Part of a small language model's weights.
Size: width 256, vocabulary 4096.
Each number is 128 + 32 x the weight over its row's rms, rounded and kept within 0 to 255. Layers, rows and columns count from 0. The size above them is the row's rms in percent of the matrix's.

# layer 10 attention output, 256x256, rms 0.237, rows 209-219, columns 0-127
size [ 95 103 104 102 102  94 106 100  94 110 104]
[[170  74 156 103 195 163 149 121 146 175 149 156 120 180 146  85 148  77 154 177  88 110 141 120 107 171  95  94 107 106  98 140 135  90 123 161 123 128 101 133 165 120 163 116  78 150 171 123 115  86  99 124 145 107 121 100 133 145 127 158 106 155 114 169 133 122  79 109 196 126 119 178 109 188 123 125 150 138 106 131 125  94  97 113 145 126 159  94 105 144  98 106 179 150 138 112 150 141  75 119 138  97 117 212 111 106 145 182 118  99 128 108  83 160  67  85 159 125 135 167 143 107 192 147 161 170 176 140]
 [156 147 160 181  55 102 108 186 176 115 154 119 119 131  96 114 113 116 135 115 116 140 155 107 116 180  55  65 139 134 142 159  93 103 127 135 146  74 124 129 118  59 124 110 138 128 122 109 126 138 128  72 102 154 182 105  94 188 120 121 103 125  92 117 133  94 133 133 120  94 101 175 115 151 122  76 115  71  76 104 172 106 150  92 131 123 138 162 150  89 130 122 130 117 119 115  89 158 136 131 105 126 146 100 145  98  85 112  80 139  80 134 152 159 138 118  94 157 155 155 160 124 124  80 121  89 112  98]
 [149 134 136  71 111 118 150 158 154 103 117 139 139 117 133 157 200 159 143  86 107 109 124 117 120 137 165  93 181 130  74 127  82 114 139 162 135 127 132 128 110 120 110 134 131 142 157 123 151 133 166  99 146 135 149 142 103 132 168 137  78 111 155  76 124 163 122 164  92  88 159 130 104  81 142  71 141 116 106  38 174 145 142 147  99 137  76  98  72 133 123 123  72  87 141 143 131 160 123 152 158 193 166 119 118 125  74 134 125 108 128  93 110  84 149 159 131 163 159 108 104  76 129 187 112 122 144 125]
 [149 123 129 115 116 112 126 148 113 161 182 142 176 134 119 121 129 163 148 149 158 107 128 116 120 105  84  81 125 165 148 141  49 167 151 131 100 152 107 106  82 144 119  53 135 135 132 104 112 101 140 150 133 153 184 132 142 149 198 136 133 135 120  87 143 153 143 165 145 136  93  75 102  63 130 105 123 146  98  91  93 131 143  77 122 109 151 134 119  63 148 183 122 114 173 130 186 116 146 108 116 100 186 169 118 133 102 139 127 116 168 156  65 180 110 114 184  92 129 103  94  70 127 102 106 144 133 140]
 [120 118 153 144  86 129 148 145  99  48 142 147 156 132 104 167 138 130  95 169  74 119 119 145 133 105 155  82 128  71 108 151 130 127 128 174  90 109  82 128 143 145  98 190 144  89 117 106 120 101  89 121 156 201 137 126  98 178 106  77 107 164 144 146 143  79 126 168  68 142 133 122  94 149 129 111 110 141 113  77 110 121  91 111  73 127 142 146 145 102 123 120 132 172 153 184 127 105  76 143 147 118 153 121 152 112 155 164  92 141 156 126 126 107 129 142 157 152 119  96  96 122 183  51 111 103 136 122]
 [124 133 140 126 112 124 108  77  78 160 139 110 129 143 115 121 102 198 109 109  86 101 136 112 174 101 124 162  60  79  56 163 186 101  99 127 133 105 100  84 150 102  98 113 129 130 107 136 159  85 179 105 190 162 111 101 114 117  89 133  92 139 124  95 120 163 126 185 130 144 121 153 129 108 132  60 135 110  78  74 149 157 132 113 131 117 165  96 123 150 164 180  86  91 152 162  93 111 144 142 117 141 134 154 158 148 141 173 110 113 126 178 123 107 131 149 168  78 133  77 122 103 113 135  82 101 139  91]
 [ 90 114 119  83 156 133 119  92 129 131 135 150 134 108  97 130  78 112 170  95 178 112 177 136 111 102 114  79 177 137 172 131 187 135 104 170 135 154 168  67 179  87 146  85 104 109  86 121 115  86 121 118 113  98 154 111  68 124  90 184 146 139 121 145 180 160  92 161 147 151 140 113 191 171 161 110 131 112  74 119 180 137 157 130 132 166 103 154 100 132 101  94 180 168 172 113 110 123 202 110 158 110 104 116 125  91 179 136 137 131 123 159  75  91 135 122 135 148 122 185 132  96 128 156 120  83  55 100]
 [154 144 156 132 205  96  83  93 156 177 105  92  85 152 132 164 121  82  99 133 141  83 100 109 136 118 123 126  73 121 119  80 130 160  86 176 137 135 159 131 158 123 133 159 122 113  90 134 102  93  97 118 102  96 162 111 143 104 201 136 137  86 159 105 138 139 168 117  98 140 128 103 109 115  80  72 127 175 137 123 130 152 154 121 173  87 156  79  58 118 102 130 177 126 133  90 137  82 140  84 154 188 170 131  92 159 133 102 102  94  88 104  89 124 174 142 119  83  79 126 115 142 154 170  99  79 157 161]
 [ 89 145 145 128 126 126 117 169 129 119 124  99 171 133 150  68 187 125  95 142 108 144 149 158 109 125 130 137 115 145 167 162 158 146 144 125  86 180 140  86 162  97 176  93 127 151 126 175  82 118 121 102  60 143 156 158  34  84  74 126 168 100 105  97 100  92 134 147 156 149 113  92 109 184  85 136 121  44 156 118  96 103 181 137 111 122 170 205 129 138 140 137 173 126  92 126 134  64 133  49  76  57 125 131 128 185 165 142 157 148 157 149 146 172  92 148  93  87  62 147 138 116 122 106 184 147 127 130]
 [122 149 174 173  96 118  92  94 152 153  95 166 144 138 176 147 148 111 135  87 110 111 193 102 144 136 135 139  40 157  90 131 180 134 100  91  69  73 136 119 108 137 147 138 126 147  94 133 107 124 130 161  95 161 126 191  78 100 133 177 158 155 138 118  87 174  92 100 135  99  82 119 162  96 109 165 216 100  86  86  94 141 173 174 139 172 168  90 112 147 113 108 122 125 113 159 139 170 115 126 116 130 122 109 161 132 117 115 160  81  85 159 124 120 135 142  94 111 120 102 137  90  89 144 159 109 142 122]
 [111 105 139 175 100 141 124 153 168  84 155  78 132  63 140 146 170 185 135 128  83 180  96 129 171 104 120  80  82 139 100 110 127 101 184 198 160  94  86 128 121 136 149  98 115  77 138 130 140 144 149 123 122 138 124 132 162  95  87  95 114 116 112 149 157 133  81 161 136 119 141 123 136 111 118 148 195 137  87  56 132 153 115  93 128 108 104 159 128 122  74 135 143  98 126 106  95 159 108 131  69 119  79 100 128 174 120 144 150 178 126 149 131 110 180 143 109 134  89 136 103 142 121  95 114 161 132 120]]